Weights of a small transformer language model.
Architecture: RMSNorm before each block, rotary positions, no biases in attention or MLP, untied embeddings, normalized queries and keys.
Training: a variant of SOAP for these matrices, 140M tokens, 5910 steps.
Each number is 500 + 50 x the weight over its row's rms, rounded and kept within 0 to 999. Layers, rows and columns count from 0. Numbers have three digits each. The size before them is the row's rms in percent of the matrix's.

# layer 2 MLP down (transposed), 512x192, rms 0.233, rows 391-439, columns 0-95
115:462513421467437519455496482466432509505513514516407475436516592565501433460480498518450488499527429484440394530486456576484561556510605479477573425486574490456511464535532508449483538454559527448454494491546584483513477519515438471431495512612558524539479463503485530454529427537533480533
101:503422508528503490486514541427545533451460409600436425383500515471472556463529572353499573491580434484443531643565443504469469447511527562564503412548516324587484468522543534542523564501488493381524452566482599421474484548489535488546501477437606505560489491479486532452529454529474504470
090:533486543501502395524449447513455537462513517430533466434547638605561438500521457594479478500535463494462494538522504553576486470567460435514426485422515477497549527497480496392436463511452432522501541624406422478524511404472483538422520489567462573433560470522498394557487497440587496482
090:513565534469487527564440523497516537588519514539463559486412436517579467639537479493490473508490514624500490484395500508515407525506576619517517480405469517480467431603523467468467405424470474410537527516478492477541582516385530591438540494502472433531488573416487460466480528543408467421
118:533497536546507540464648549472516408474439547489527521515483540472538476504570565486505528466556575474564468526530525553598492452496402508559458499400551553586468439449439545527503529549528469528498498410452506432516469553492506528471583445544503530471458492531475380433447409455534562501
109:518469469464543462511531448474454503587437524456550581568521550542470603499524467562555639455553428553495576483457462489519577566538530523468568533465512467510432493533500553566532505535565487542490507524520514464549513583449572465534479486545433503422489508508520561509491382531396499493
099:546450505545509483497481488430425418533494499559550463370479472556432512562571485408490523508452530517526506505449483545621507468485522449518504502448470505475546485575521585519593500503433443375429459564546412552489486460512497511345481467506434500502559518485470448434441492515565488430
102:552469545514571472575393549469501472526542536480441517418518514518502544550515405536547541539499530399507522495445529598545532353461485513458495472518488471458432461492387384461490471485558582467579542571512522497505571516458440524544529469572406526530361432447445613521500514543492457537
116:514478545512487477492579480568392468479457492453430541484497467503507459461407489520514483550397430476542509563438484573593446532491600573513541537520471564567492504361514524538444541481410488556458542487488545496542509500503488538522558613539504488519556558547417414490500481413467463538
084:467556556491434483520511551538581580481520496516542460424396531429520446555501452486482471543493430498517557372423511561508541475507571531470581449575523429530460527543525545506517533401479377507510483543436515502528555524420490498464575372540544474503505521409474466431460440394493472491
115:485467419481429512456532484489558540467513528464537535421512554492538454502469489552579413454447376464526525545421577508495562555539539514486474504438415494421479502522528481462441523536434465485450389519575522496445546575460556501601544508584457497510430559518527516501502473493525389503
101:503516462424489554465473469509543466481506533508436484450428493494565463454381549629491485548395463532601520495485511465446531551516499486491422562548538540547527582440464564512479521514466494421526514529494468552419573438508535465495523413462572640501521479508446513504389436513500513493
124:521555502455544417516558475570454451524510537460571421482487478538450456432482475463644507547445395495540538664506514532438569504437457449424496502558580600555519550433392488491485490427530487456461447530528472547488498460522524534404482470451457558464441521487462543505483572457513559453
093:451521430492572472492514477581587595542497467418512457414584510513442510433411549542521530513461538569569599494480460489580491547438455551474468461457517413476463563617529556553462576440500609474450491506454523473446504456481501535546483383584490514507505570418529458502502506516474464551
086:504466608472477604474520462439476511461464534524483532535525497585521554500487550451422469451604452479489588551471473530471496521569502526553559514521476522543512457418530509630489508582505558485477512446406497452443518544508411466564557468514534532494559470449550455482490488508364469540
083:484549467536434591482450499544515576511530527487441429603544504488523475527395571550478471471490453421524519540522551536575545446392478517522462489476459491456463611469456481547511518534428492538519573456531455558406492487481566479597567429438414455480389513470507541524453459461507507504
102:449538516533577536442470455373524511527504536458489510536501476505545572542472554464528559441425507534583538548512456486472486506574554604400433526490456458469516429502563457572467509509486548528469524465508444406492461491457498518568512507567464554526609458513511512554539417401596491478
099:584402500403619534482469454468464486543529584500517531536547475552497452416567515524359491449522504618536546502557562439493528465499468551473535480456483609547489493532453573486519536459564524534473482539458557406527529602551564403481557464536406453502490486470558462457468446451596472485
096:556511500417518464529566480510393428524522344475510503510501534592561497514512541501478510504484447488504487451404462545506457465576561540543584622520551552526571528490507461406504550522503486540571537518486495506490482513559484406450482524470386483388496487465507543519467515515529567462
097:509539376411508575535554415493538487422600549493359459378453498516536575430511497509542596479519364552544564443510479525612455513586520409541470399490479477515433541505464520489554562501443500522494556502495478598575495514448556578478499430574493436487484445515554522480419474495509547420
093:516591454564483503474507446496509449536469478461559519547471447523596459434514539428495466498436434497544414518532432485550450533491464595556407395563492546467528536503547433463501484464510536507542537560596499515525577529480440477486568486510475462585453539521484470504536460456431475485
088:530465514453459587484517528484435543569432572508400510439508539579470531504482523453393469650482405544517523534582510508548423536536507455482478463403592466433497521480535476472490409495535461509450547533423498480502426533480447457485583517464411482440401455500493575441474524486504560454
119:515552531468571489530561500499554529500470469524517461503503507537581574506579558453545454502509513459490429537457591465588505518532478411538451485426573515540439423451480511418491600480559507515560533503513560402391376554555467455487453521427547422400488388459501557504494480494509471587
107:443493407547465448466489563451475514548494485519470424517568450535520545531427467467615461471582487557456511482488418483491454487434606486562472560490445435517469500447544440497555548479488533528498506525429515488459554452520517500571552429535428557509527531473585538499454516505578419429
082:540490494514533482464498446584487487588461477472602501482523550348555469511471533497495504531623448505523495524469451423439451469455534504546470531556497406418557589529543458493523503374513457553526389491553566455582466483516522458597524573475582439491544392502510522583545538531496452492
091:517403486658565499476555442486449432483511449503514541484504473505463541527494448532459513550515520521553496438482621436538618414390470441444526563533411454472470510575506481520523470494492513572449476584491514545436476507584507576587482397555462539524565430418535419468503446439502550480
089:494513627431519491492479583455418474646452549463434531491506469487450447477541485511488498510501544518438520495492437449459509478405512525505509513511434487426378471516451576499501557430471523510574563568537527511593451521503524430533531462477501441503484523574550550469533485431525517501
123:415502441511449502473435519481539498462493469542485590562606480481465408485499454543502548488462433504577500443525484489425549591430415436527493473487550459511453480542551560459482488556491455477539537461573457512605433638525440552487544587445472452498505487496470531518512545548549447447
097:525460459427422569549508443461613477604485414499490433504502444495502453593460517581502376482507409474489490566579576471494499535536511511510562510515477445432505407454605502505552552477549538515502606579495420524544520526481535438506508525475475477534536454511529446420438487473429480473
108:476418450534431438519508497586557578500548443482530489534513532462541539566534475527447554539537481462516458481391520492473530423500513485469569513521546488507478504527442500428500486530565459443501468528484531466441471484476485605498464464504484460431460535512554539506583573435553521470
109:461496481509598489526487546583379446598440490487563476437438547531567445464493522505546525554461501558431463529526464450517491422434493483483595459441536438540496446496521515440453496546532450461544521535465539559494453441542537530460438438434501501619471525464426473452478473477586497612
105:593510498514514554525501527511465547498469490533430488461485507467486526579482447542543562527445451532552527564504457489548429463520488503513445513419466571564391482486511562523535503493453438486473498526531527437512468479496494529439493431447531577576594522474456410444473540536335574490
137:526496487424478528495543476483538387519518603436563417376494533639473464518440471490489476541538516545587574511493593501614506501496502522582551478522558554470507519519521511493503510429492562557502453512494493468451479487523569514512496624454474507493489463412565476514446527521522527523
097:566509507503463509554521484535530564545467370532502454467630507449498499405465583495490447438527523398465528582543513489516407503483536613501532457522479383573512499519502469407568458411560399497509473446515524474521499447391453607561496579538481554467494563486516490440562490546472528466
104:554461493498513540460431568648413482489481482516416472539508508451415528559492482532539475567451452438534524459491554443420467489429524452549502523487498505437482507413493454503571508588458549485522540501442494523380512482348514510488443492392534480535419466621460469486602447542436500558
108:531471507556514483542531473492481513477533540448507485556539512522522423505506449427600489454484432508574556436458489445509527471503454446456438538382562532394483486519495608625460496526519518475456474583451565495394442545459421440471545506496500462479521512517495471577412514569538529425
097:505457515448496429500578567611593515430495532512629516548475476468544499457579524512585418412504479567575508434406545490563483567493440569521543405526427415522423497505536522571535560530471523489568488467526597469473534485519476608416505405386471499459539500443561547519468548480607457527
087:448532515528515565551551422431536470451580500496570515431533420566412458510441493432498545481436554568526557478483542472453503580507544547498508493515466480518464500481575398473526594417547450542525501462410407465476500549465520435530515486501581383560565488388466526484499508584480530600
092:437484588527477485468465536483417524539538435477475443515483409403358477474585573390523499495496460485444542439477524548496357408442518438621515505444501406515451511545484513442500413589512458446522496447535505489464495492450575545533523452563495461464425474497484597507461568428491473565
116:502533509480544553507540553439467465555451423561485463595525483421541520555447590544486503575481438479480504447607506491474488455515525365555504574417519535515512534503612522379474477538467486421502455490515582466575460520485455466537487548451552478442501484592379486530473598544530502514
104:439493502491467506430505514434562517522488570555456453502549531490526455446408495621512559468484499493569607509521404545470594404484443534462582530435490488478457617452590597584490498596482459584455513526503444512403471553523472543486537519483419528496444491390447515438588498438489569480
107:469465476496425619532557623408433482446499446496438525517478486397490553549578507513502513512553563397565537482379450460451498475562515520394603571537524476494509560473516527613468542510555422501540418394527579559495476539499481505461549503503488483459597437477559511530488501535526554509
088:502526474474483532535457537529465566483511581659526539423499407471504575500517469520559550398548513488493487472540520459469488457501482523507540424455512518452508566414507425491471534489506472485546497456524507511483480457497458538529363471493491469555475570511576364517550521463456499511
112:475595479423494578581472528521505542432451517434526496461543550508376482441516486520504561531508527581507530431595487447546568446399508510476459510489389496598479590440409471558474475509561435496533487582537534543381528470527478461509522451407564614524458417524505439448519478551462487458
093:474495450493415457493500496463444535442511429565591450475528433458548557504498501543476462560512481460478528566426437464521514507444452473506453515612537508525537578554602517458576393514508444494456513488423465524452500389557465553434501551539571513440421492413525497488511515483586449605
085:626482492410513529516416402410481437538495578474501449552439529463441439505573477530553444499495473519508466533441461572475537478493474547504459412426393450510552582499479554459548578541485454573495540500565456527529510536485434430423505568429478474505526560420503459486576445475544483507
073:454489502477461428534602517456522549461500559493464464433471589458584537496461464421488445592579551500487479588488501443402408458510516507521501476401478563457517558421531540507485519460527514505482466516473496489512541510563453481540522343431630545606394482470473490517575513447537463422
112:494533562423517464477549452558536474486516492541507506605518455512517471483487534426498514526501473551535518480540499482449493472460474473418502451486536490476550451585547435650507442480558631439575524569485403507595537526536490430530547498480445429525464478541440493561505521505510335526
119:569486537476489384497392504495541504551472454507519476405511599442414494541538534494495485459450515519423457483576483473541454513448456475545518552487633547554497468429492476506516557571545520500465420603539408533501455564622468449440454456565446480496540551471558520468591525439547452541
# layer 2 MLP gate, 512x192, rms 0.247, rows 392-439, columns 0-95
102:526531543530470543477552603515532527523468414477456528482553515525470530411539528490619501555445468438413542508595587525480491530464510505511459494452494533491569533553540550541541520416438433405480516565446479592508565405527445489471544485455397429461522497417578552509388416484538493443
095:481596529450390527493478497486509529512493505485386505449419515568514559433553490516584464551433536459630443466493464543500529480532467501545428536438482514579473496528425431450586539476475441518521533450556581432486565499421453486425471466441544481461474486506355505386479502513502582487
079:545585480497544559546476591577496407516455507472536514421484458480438442568441496514534425511489481572460585534452570496430519465489472472546519501445514500478438484449486555498504478412476475456412503563506400533482506522491398492487491478518543485435535512456513507459425565471509529511
123:550527482509548461386479427498493580533540526480528542515469432551505550486442423582445567462461585464439408445403605555489546548481534463469375606489527494488509524505510540551455502483468539538465484512454424568479494450438500472404551557505478507443438546467524546425521481524515439461
120:500527518576551488545469446419500478499567508571437435435595458447502469509480433413599533408469519551495414497516483467554478510450498503556441491454414478475486452472550494602494401430477549484508559505483459470424453487609412582450466610545506434488545496469521589520495454457483414399
112:467519537479547461499439485539543520409526528443513505475534472439491452477551536523479437566524500526493464569394520532434552551563523481597422452558515524570422457579540374460461449436498497541605544431435487523502562550518392498562459497561485562535480535436493515456414542491491568549
095:626512440551531471539541461549413450546625587453481441453452535482536440488528431510512476577515438528553509520497429540569463509467572485473448447456512451474505534583491460445451561513501572516489521511513525513463460510501451496534462536504435514513483539474508449436490613549407499409
123:448439469516452495483491485515393499516405559496445463473528484545453407528582561478432451526435458530523581540504538518534420527389523485577526436593449447528522467421501397590560415568458395523432492499549612467533480500541457482526473522518490488549528488492438497533510446502505435499
091:444486546464575578557495536515515464449606542492527522589501540427466482550489438402487492493531436525429529524551426479506606486472490567422422544420574503421531543455533585499577461513471381494475526500405590461411569582492516570508501440507525491491479518520459474462517549510478421563
115:564453449462539495470411464494507472432469464547430421590550489497427509523466558544447471548541527589517495567485474471439474551506571603484518486587593470545563527548459442499476528599484530519523535469458481587496521423583505527452381538473443602519514470463451554399515512521552583500
101:461452465444512537460454518488538510488538491450510425484513550461472432540415452519435606462556498539542570509578532578522475477501383539559459540573429524617478458557565393499543498488450501460475607493534545594525482517346512468483517589462521517508513447514472492512530537580456477470
115:515432608433589525449501477484450576417511497526405547482444524526496485486526443526411465557502546562409434444502527437547579525540426552437453476463488471416487539499504485575383527589486503511523578385428501591554535455526506512549443470553435508514461498557536419442411512481456459567
091:552501506430594638566575500617542565418504420485457512528551457443412469527519460526564545474415474524514520481485543560540658488502569514557480484514441461465422456503546540595418540566519492501501479495476477557484413538474497538494471506471404411494504493556486473471499501519497522453
087:519511559405518483516425460518434435543488601474603405615454474482425463509465474475591556467556436455474524516546469542517548528490529545593514503482452508535487503512519430494560557491560413519533596521417604480539509487447476469483465526552518538521503418546508523532546491491462515584
078:523525569456509427536508524610460529519551498499522456464439495426407499509404483479607467573517475456487527517517503537524519439476493535458519512556522525572445574537467597554391509598487541501543482590442448464518573490518506603503488516522495479499474554458561441411519472503498465533
101:447501551544537476494447450437537507468575570437545492492457542517468531473551538470513440371465505556518503473506459544546510458396475494501523543538546483538421480607596385566460499524528564475545529508481532383435507481476511465518517580507459444447523472566564420534433435445457542491
081:457474503496578550474440505461548511523431560459517509425448523441589477482485510594520542502515565512408459441512464598563602515546503495543447565466607555534540540431484457508523468530552436528548520527516558519581467529501470558461567489520453473509506557439494474429516467375517523481
102:560453568417500491546513454491452546591470527547432422537546432482603464490469500522495509563474438617421355545460550569656381513534463483496598449440483597376497452497438486458417524470478438531513550437450438567452483439544473490461522442484486486519422466550510566464528468420446484435
096:536415523542520435519492531626491347494462530478443502502584564529480517533470507439472447447527471562503483564493502552512460503583389556337372460590541606545483533559507579450523487426393537459473420474564554481492527545497508436482496438563464566535537440518474554530542514575521494558
088:539559414540520425527509429546439524516511523444544509401512430555537540467508466455514422528544497519543435435495472599507482531486522574531451523476448499481539473465575550534481593599527537559471570482475490491620438493420469407495587409482472515520533530522552526534481475500439541485
086:487532521440491533461450451596435498579630539547430445433413567462505568529534495573559558513511516534462502486447547566477561481511509467484521469598539531465473432585480485474450456464452520457509483446475490538474617404574559461573444520562486560530566563452444461502502470476543542481
122:504549518555492488509557567517549559498466502466487459512533464605553446525548509554473495585520449496500495511449557443598532570521497432512461505391479493516503484482522500417478474473488492511501526563480513532373478566571411460434463498476551487452504490485524534487505474450507500615
113:470490480487463607475518417556549477481543505517525449462485521483437483430489535580474529514491440518486467486472573461623507480531463454531530463490486401448555484534483501532428428573361534515470439539448494513414517410574506494578493563472571576456518492557497432463552497432421533544
077:558572515564523424576499543478554453540488521553463584514495522584511520513513480563518512447470500588534454436407515492485445384463483536492499432517552511476490553455542485432477512434596419484541514399567441431525489516445625534484440465562448582464466469568600514440446509553467549416
091:488494431511537443489622394570525507506447500571456463531501479483468507470526566599504562469535466510443460469498586530458514494550504481552637535545513515493472516536511447493590538570393564461559484475519431518448531585539552453500488508467499407573505423452413525545486438430538547530
094:460475495496462588498477451549551455519508483577457481508573500470524446448476487619443538453458430534538553512510453446588417463485543500427397534619563530467536446483485428535453442447449487455541474500449465473610433474481454491497523526425472464443572431517496413565485572407542524446
114:519506501545458529520457493441463529407476452421521487488563432520498451554533490534586554403431444485439477502423470465579555475402493462438468508504593506509468458556569506465443620548454406539497476484542437495590474472529439557498469628530523500447541539532578488535479452498511481482
099:478577500548403565553475474515503581468445555449471526522476543467502529437463472461548533572502569503586512456550496478517502551483418530502456498442520528571480532571498494467587531442429495488475530433407432487401451394395478560521496498546450506416528459521394487541406524471592477348
112:478572493402568451493537473498625455642573576489413440517494464558483448460516468627508460506460470546447543440521500467446498401503493520543450471443455526596572468534577540453538436443539462484422503537530442441480542492502447494540454585496534399541529540525596471393536496455546527422
111:453445476515534520462602468539625496366453541473529516568484521431494564470483441529603442522467593528463454610513564564418463529450455468494526535524455530433591592472544475516583503574531532520584473424526411443525520508419476506531478516489524452423520527569500473531500480453522512554
094:542470534537480481435457490565511563460392496488500490541446589515475447507490462498494411487567492483439456528514504467552567486501554487419392458575525531519511489469554474453536408502552425472405429506548538423485535518473484501521494458461480619442585532433551533432464487464559447511
138:473510517582528443540466515553511520568552583446531521494435427440522451511475516479500573488518527543526507515419509516627485532472503528483408508615509478464471534468565502501415486516476556549408489650499527477507554525569489505402497595547451584489510486527563541525540529565441564468
094:492436476497460541552415642394539476548552422478465459486538537523498458446544477517548477363464441534626446407417505483480524467516498427547491512535455453520491583522554570448462560550461482478579585587409528510532494431470543471421558508534504472431462581496583478513563661496605552556
104:494557599456569424558477586452526480469566413427532462431492459576475395468479453455483514461547548538567463473477487481491479478401471487370440477470411600528550476519516484539503463501509491464461429524487512477444549520460477580494495473528428544639497573525561467518476526548530606448
102:522484451469481468469504506491551468525566425540585555464518456553535583543536564579432390572536509422465386518507468499469542506480451509564624490468487514519514552462480431432519518480442438536527592489555538501573557485441433549465439441525458547479522500521501572448533433451471546498
095:477527530442547524461491487438375489481479423575471504509502469535473500527528534507406553538497431446557400501418587534566611531408482421425466528506522498459458432515522401532528484481494452554441525491439508509515595444527469484438541580565407477526490606574488456471492414491489489487
088:474442606487490527391500470422524513516556472517537542539545481409458438455458528454524551467511481528505570536563536576425520502528495489437423486541553474576534561551473482478484465446452548486509536461502440584434420479509482493459449538526502432591593510488511428507514545528592474554
094:483401444446505408603518510411503540480545533579551467530483531529550389537407552526539506533465567493493492524426481541526361501456507456541494620481477435494581512493575508418504512471469409517500563519475508579579442420562547497552481583550535443491517513509467529464480545528481498558
114:561511520536414510513507476435523543510554564468519478513552490577448575483571491508468508496465458528470407605455459574545483553516563582434473540484460460472504532516503494588376458408513453498484529539480407461434528532476528556546474393438444526504524565469478469510581467505466469508
110:457495520502593566574549347521504590510562572447540416516574538529508501467408461577437499486455432549458458505498564540599442506489428500521460469566456467463505589533566440439485469436406520417530470546552470544567520502581442575574497536401499530388481557534439482539530512471500570500
107:526583442602534450461478417544477462538352546484598492584498533502473437519546482568486510537475459574523555472447579549484497573493494440541471435554547444464529526599577405496588467539433560452500479474526491473498520561420510476450562457507519538457481502500499451443486460498523460527
086:434490453411421521566550470548433519528463540551432539437520441414457523509490474558631545598538477511578386521519430557440502464559546495544514449526505483488466508480459507557493547465451525438473521522520534476411514467453471433505454489408589490510540497450544516555512472539514460495
111:554442489542575491526490417436543510553513472460501488543460403522530437536475415509506461556500486541487511573440548468496401441523485428528480545512558550437477515577507461480496420527514558551470493468427486494500524490454571536530457545484509419466520573509471508516460444382524623453
088:472524499481513537509485435376555494481517451486453580542536474471539486493460483519490431401488529579427476569495444464593521474386490506504462504494536537420545547516597445541447436451486554482494413545541461547464478472510499458495547570456513513518468422531587588432494617451506438571
091:451479455531452515573515533487526529593450603525465515394559500437453487531514564418509544547480528467365593383512483539532471494615490513527510495509575578496502517481560521527496527473575507539449445490535513533439464664512509506501511459472371467459576495523516466417456528514500550529
075:515529467479441513482445533444523470507477432434469447593449482616453455480481570546606519449525526546525490484440516505464513494518577500446543613523472429499486509539504443502582556581465428484478473406531541579493441557516542501442534580517558463423598489430551565451494573531477559509
106:534579502477498530559605476580557423489447526562539504565642488532440477497472529465474519489502520526503527527478546513439427500482506520410517341448489518464528471599613504623452441529478528448564536596459456542543577485488472504467524521415462490490434460582486615517446476405507557508
104:487541639510497605562476508465569474522511535511472565455424474560578493492484501512465565522602534472495499458480488553526488526569531472490483430581494423437492446483459447519437517478450597549527644445496507494503432459526533516461577536541500489508505494546438495459440588513459558470
# layer 2 MLP up, 512x192, rms 0.246, rows 392-439, columns 0-95
102:441440479428459515511456521473481441369537492563455529426490470418492598450515466461507593433620442546504498546476515470420458484450532594504543486460588480457515454456588618504494496470539489475471583488467557449493388434483465486452457487420567468523342450526460553465488521560478461558
098:587500422451513416502515427512475503495486464530553475556609533485497464510477480472399530384540446607474530501557522615530477504484506550460567547485542410456501506539535500562385484452493517493515466524492479511583492656595511493443521513535522546531524496478581484570554568488500426525
082:509552575528513501447426502482470480498534513465403538481506474419510479615499531531580411495539455512388484484409583546442515409527497524480514521460514528486481478560520548443539489439553463455480425516455485531397582533579449575460493559536509525493536514471444440427474605537446487448
126:423475600508459528555590575523444488562446553466421457439504553493475494544509486517517446516554519441481532518552512518551550580539531495525503512465497503543579436454436456630500490512476479467563452509507468494554616502487437382491502492628456394412485491483569515538482380486487458558
118:452495509561504511610500436483468556517553506407521481494497482583391515456463422449607567486515431571519569522507447460453475513536515539469477507519614390500425433498530507549431527540551522413530559532530523475515488534478584492532479435485445464492454489502544486503455471467470427495
103:489580447459590463405535537466464447509452620492590513399567527527614506522406546490548588576560538430501571528462452537399483536475518496574486492548515510440485569407539522502546538583428497484565574476487450535528468470562586571471397522464460569460544488539520516464440509475485578441
099:449470490537508405484473552476516437492519574559555556515563467501498483507520473467449449635513425541565447512542487507485650556528554551538522512455453487517687532434421536487484475487462464461636583590435478523479512507465473446526564453471486432552463437424479547467461505577478494588
123:533552534525469422552477491502461490512580556455473519504406462436502432455488468454497412562400497467563472487527477593544478426456618500459514572474491470592466446448521519455485502510416438536536519499499488476514480561583458536505517541497458525415474463486441511510526580432420459583
080:423458537568503593486528541524417458443456496495451516476501571500513416529482465472412500495479381531476433514551547429469568392461495523583483510475539494489513425455472615485600520571402525547549476487480447542486428410547555473530509472479500438509546567482447461399509507484545539507
110:427526514545442452487562503374512498550492551468549502465452491512591582474407447419538499545531515394521477505493445487498542492472535485495514552447466459435526470521478601426420520516508495521531411563559496440583511611397558503535558501528548395528478480474581483513523507460500464535
093:505534483474506473519457516488521511481477511611526439459473474502587491465511485543461355523487483556420452514483529483483511656506472477605460457511540465421480477493503535528497471454537438554531502517453417495503415531503521533487430474504510526431574485513446450569522474506550392486
113:427604414511485525494526574579416510584507430492608433445415393458498441523514592446584513484511502563502591501470481581434450529547522512512518528559548509507548501434489510464394485508531412470581454573538498483400421554442509500489554539511543517432509556448437465474538553520534570511
092:457509399419495568439472583513484478555571532448543480467463480403428517523470501496543430505517469577420536449501570539506503577455491454448516411512519534462445499460509529448489507477526434412371561538387486503432396496494503539455427486489515419480603505508498491464412475514483435533
083:512531537449493574527505498508420530389551469558525455504432517452481532540443526519510512439455521480390580466519420494603500553441581540537435601497501584528466517509571533417501534400508376565494530438402484510447430424650543471473525525492414463602468464496511492533465593464500420504
078:587408477542457569528461446416468478468504540524492576395420550557556521467582505456503551432550443470557541585458462488454466506503514535469497441521419558486430452474541511457422441471580513527543486493437581484444421430461476500572640567473581598479504545623501538507463490515552470444
103:484557503493540578529518520524456572524456565441466509551576526477528519518484540443503464427530515420559537433571457537486638495551481542532485462515538486520471427638569420485424490534577575546447513504496454552513500475511492522516525616554406507461481374565519469478510519482596413515
089:534483604449554526447479580556570557447539480519473579541456555438519488431522502599573483570504523542499445456507494569552530525470514434598453470457529562488605520475466458521491417530548467527615531531452534439618457440428427461472455481507504519556483466515519483449484396395517557438
096:406555510474566505508509441506475483461473513435438486507571481567560543470502494424451565487436469594498446505527491432501512448527488340399541534516531468477539441513558405527527381437466487519414454609549565576463507523492457439479518575444489423428405503453422428562540521556494580570
096:494591512522468548516510489418521473475472518504527603451487481513490459485464452598527465520463498450521529472527503430504556390415514516611540623523471456500545483417512497544519580590583538473474506547535435524541519444499480478479428532438481452475562583436454524581478457427483493549
094:491484494571519448571555451527576511537507467521525509442533436592487516406571575574552438451505498431476457493517479582473521536577420528553492466373532501505477584486529436474550524454583544548491567487480585495500484503429593441517497436435535512464506574545462459496518474557572494456
090:575456567584503485558505493584477606417502522530539563495445589391510547522447487494510596488510383506479519556442550449494485530425442542479420583500482492503413547504475532531505515512456593558488541396506464537447594498496681546530513389499491484485478425486539495364474560575504550430
109:513528545463447537532553514548481514443504480502494549438418515554540551600485541529501416521460472478501516554485522418607532544508466390522448415464492527468430418527500490381439459500509517491499561547456522389420481523548470476557514404514513440444436464623496462443482481567534494492
112:575521521483465475497482604421408566425576508519482484599466498438568584495525500469552554510504476482519523472414492518490511515429512543479467537509521456396479480379579487413575586487593472516531468479510484499518505560459476455483589524620494431536473548534517447513552434510478517488
073:442551515484532394438612654509535492553512477542530499497518470589494573491444570564548540489536612439563425468402476493482419417468464489569480476481529469584491528517539420502514539467578508479430481457590511479466529407549590483493514431552392502477488526572507493594409505525451604423
086:589526481563553479557583567509543491544520463565578479516466437630514483444501450496476522362545464500520502480506560477570430437477456439453516480580396450526532413535463470481452439385521468536427440535470500542541402484620479554468550465496458448499502442463584444447469583523579544463
087:434547529493515545564565580439507388503466524541505483505466477500591504386552560476480494528460517448642494513474528525447491552444520553525375502535556597464430499493543447423537508467514503512538605519537470586589437566479522500520558460402419437441486456531504525453626487527514525478
104:486507419529466476503444537400427464446490522373501508482595462562473544524449482504557532503412386539420479471483496452495554606453494494486467438503524491505517440501543554455541618468482405570452518482537470553583498531529455513441457580456491486417511471550562430553503455494489455537
100:420481455464469506508502462531496462546506475548514443560467448466508562492547506512454484567505506481475492521569461455491541522516470536462551495498465511477518453523571493558494506534619490464553551549507466572498444537478458438477410520515457423467474502527515507568560527482383526550
108:527495553501403534504554484590554571557592469492520493435481518540507501505577422476498486451485500508441580523463454534500511579562418466537514490432407458547550516382558505436571496523560454473458513501432575488556594527483434504464463558489426513505458542494460466472586461414558491463
108:553524431564548491429495487547477438523594479505534436489432511498465373548466611485444510488575457484528445439538577507508518452502467530482479416498597488579424452547496498522480524517509500484444504575554498514421381468571480538543517428495557537620490499393463513542500464522469493532
095:448519485494512489483550489480414480427531526448462516423608497482597408484556562447472588486456470528527512513557576528447402433514478471518603506499458460488463488563429582557559573531505498551609448448589440503467540459550546456461529538576533353497509534564551439529531508512469583442
136:527440556463508507447546443521483479545535570444515466510508520573420482578530419505510576524531483521504524550442553549458462446495483485480529462478573466500489570547514439569544630520433416546550470469521528436506515382556491464589546556465523460460589477487603400471541483475444415573
099:517495467428463530521629540570495511473545452551484541570514435435413484494455566522430444547565546484484492505507432584467466523512453602451474516447456517628500437456447452585487396380495388489404444489526491547479493554478503520526482576522580440655444500426420523503520509563389507461
104:460485488487467441491459560567477438437507394463610499476514455503488504487444584458545404458492484381557436438529652490497486519467477461464439507459447521445540595470470472547524424544490470475473491544446514395407526553482471602526414499430398530536447531480459516479490449522491498559
109:527497525475463550456462515541454575475471473467453535561562426466514444455411411475492612600550429535508613587424379503571571511486635517515485545445506508507460539492501581568560497477466579544447500520446534443495516520587478463489560532538420445469502448532563518518379535549518454418
093:478526467543541483451437535458595409506549579517482547513575484492480508432521559566545555461563507520610376585468523506558536419449509539521478629525511508549516554499410603468441492491442499465470504492531448569447463487527558507433469495476572535550550422501496378582431514513532528487
083:406438497540595556492538470448521445470497510456620484469421476482432514581473558468475544390433490486456515313478562463450477501534411540458507432449492511507573421527540520514544470548588477489460510474423427517443671437435488453461528492453471457532452480490517478500474486509536474428
091:555462426473448453443515512413477523496515478638529521467553323466466563530563557484521573522525435480544492523460512455498505451636546490511492516534538486471508518533447387551429449541524566595506615531549509533536498526559424457442483468579414475528470463501603509519486478559556492493
114:485486446538516495496611595532478520508451481511568468493482529453593503513435610450476531525457462450570543436495556493487576488571524456464557462516562575523542448504495608491524370550485475530512459520549482421514411554502530431565423462497505465506480417499464535459452674512525550506
108:527487483557500560506523533504540533523510500542517446582417431529510449569470576543591529522585494411508567545555507557439565510495530567459592473419602479507583520454594541595497524535648458587461524594518531565391474566476463407493494532461475478484486534495540431473526514546421490593
100:540539560437465438512534514460538458546438548539476572533503459522595475538441519506572630473461581432455481476487483527572493490457570494489485598414593419398519544509445556491478530525545550546485438443591492544487432493515466537486504529589541428465541515452559496560514594431478505488
087:478373619455564443497472544519452556552541568510510521491556455465584478493422528583556517512475467446500402531425484658447493496509565443525509592458458450472441443541567492466489527553439508566515591388504499562454504579440474434492463611517439435439511581456479447572500473446362430425
104:516502429477592447519481531427424542521524525453495502481453504525444416453510528526642582394606536458452582513498542445506484515418494498499431475483457410493570423480496527527540534487500438524590563450508557435538444483461498565500559495457557520472572475483540452508578448501425458514
095:486574490442545506561499510427546467513554532567599478507534453518473405527540522519523585465483468458601501434580537389429396483427547442582464509513541451523467443462563473540516517465442399537502510506530501486544497457447500522495535468544499537638506621506509473438552553413464605509
092:401521512501528479539494439443631543377547436460468477549489421471522465471406487600545477493455458476540460675533469454495562442477532543545415493519480429498459547525490519478472526503507489457550484460579547504586584499454534561488430467561544546432433491469427460627512458518472435537
068:455467492536493539496569434471421519465469624537461533460459616476550535437398528551540465460516450557469535519582445568508437561555456483582521503433551495552559509566504493536462541445511542526510462529434528451530508424422475446499453477476587445565438474455493526473457584355604552462
108:575523483445555466509548546477614502500536566645483530500551531496505419472519509453472448504469460498519498486557503522512454593528458519361504482477410429392391429572524541537461440538481568452508496494581426496529553463530489531527459428367419507484483418538422514547511478511412484554
114:542503509427500377493503502510433473497528526458544466461509448476386447454445502422525471445473610452392540532526531534505566429450480508527536595496549553565517452549552518421551511505475585488486422611432442484551527538461519500583412445518520483548561436450500540488562502494549515569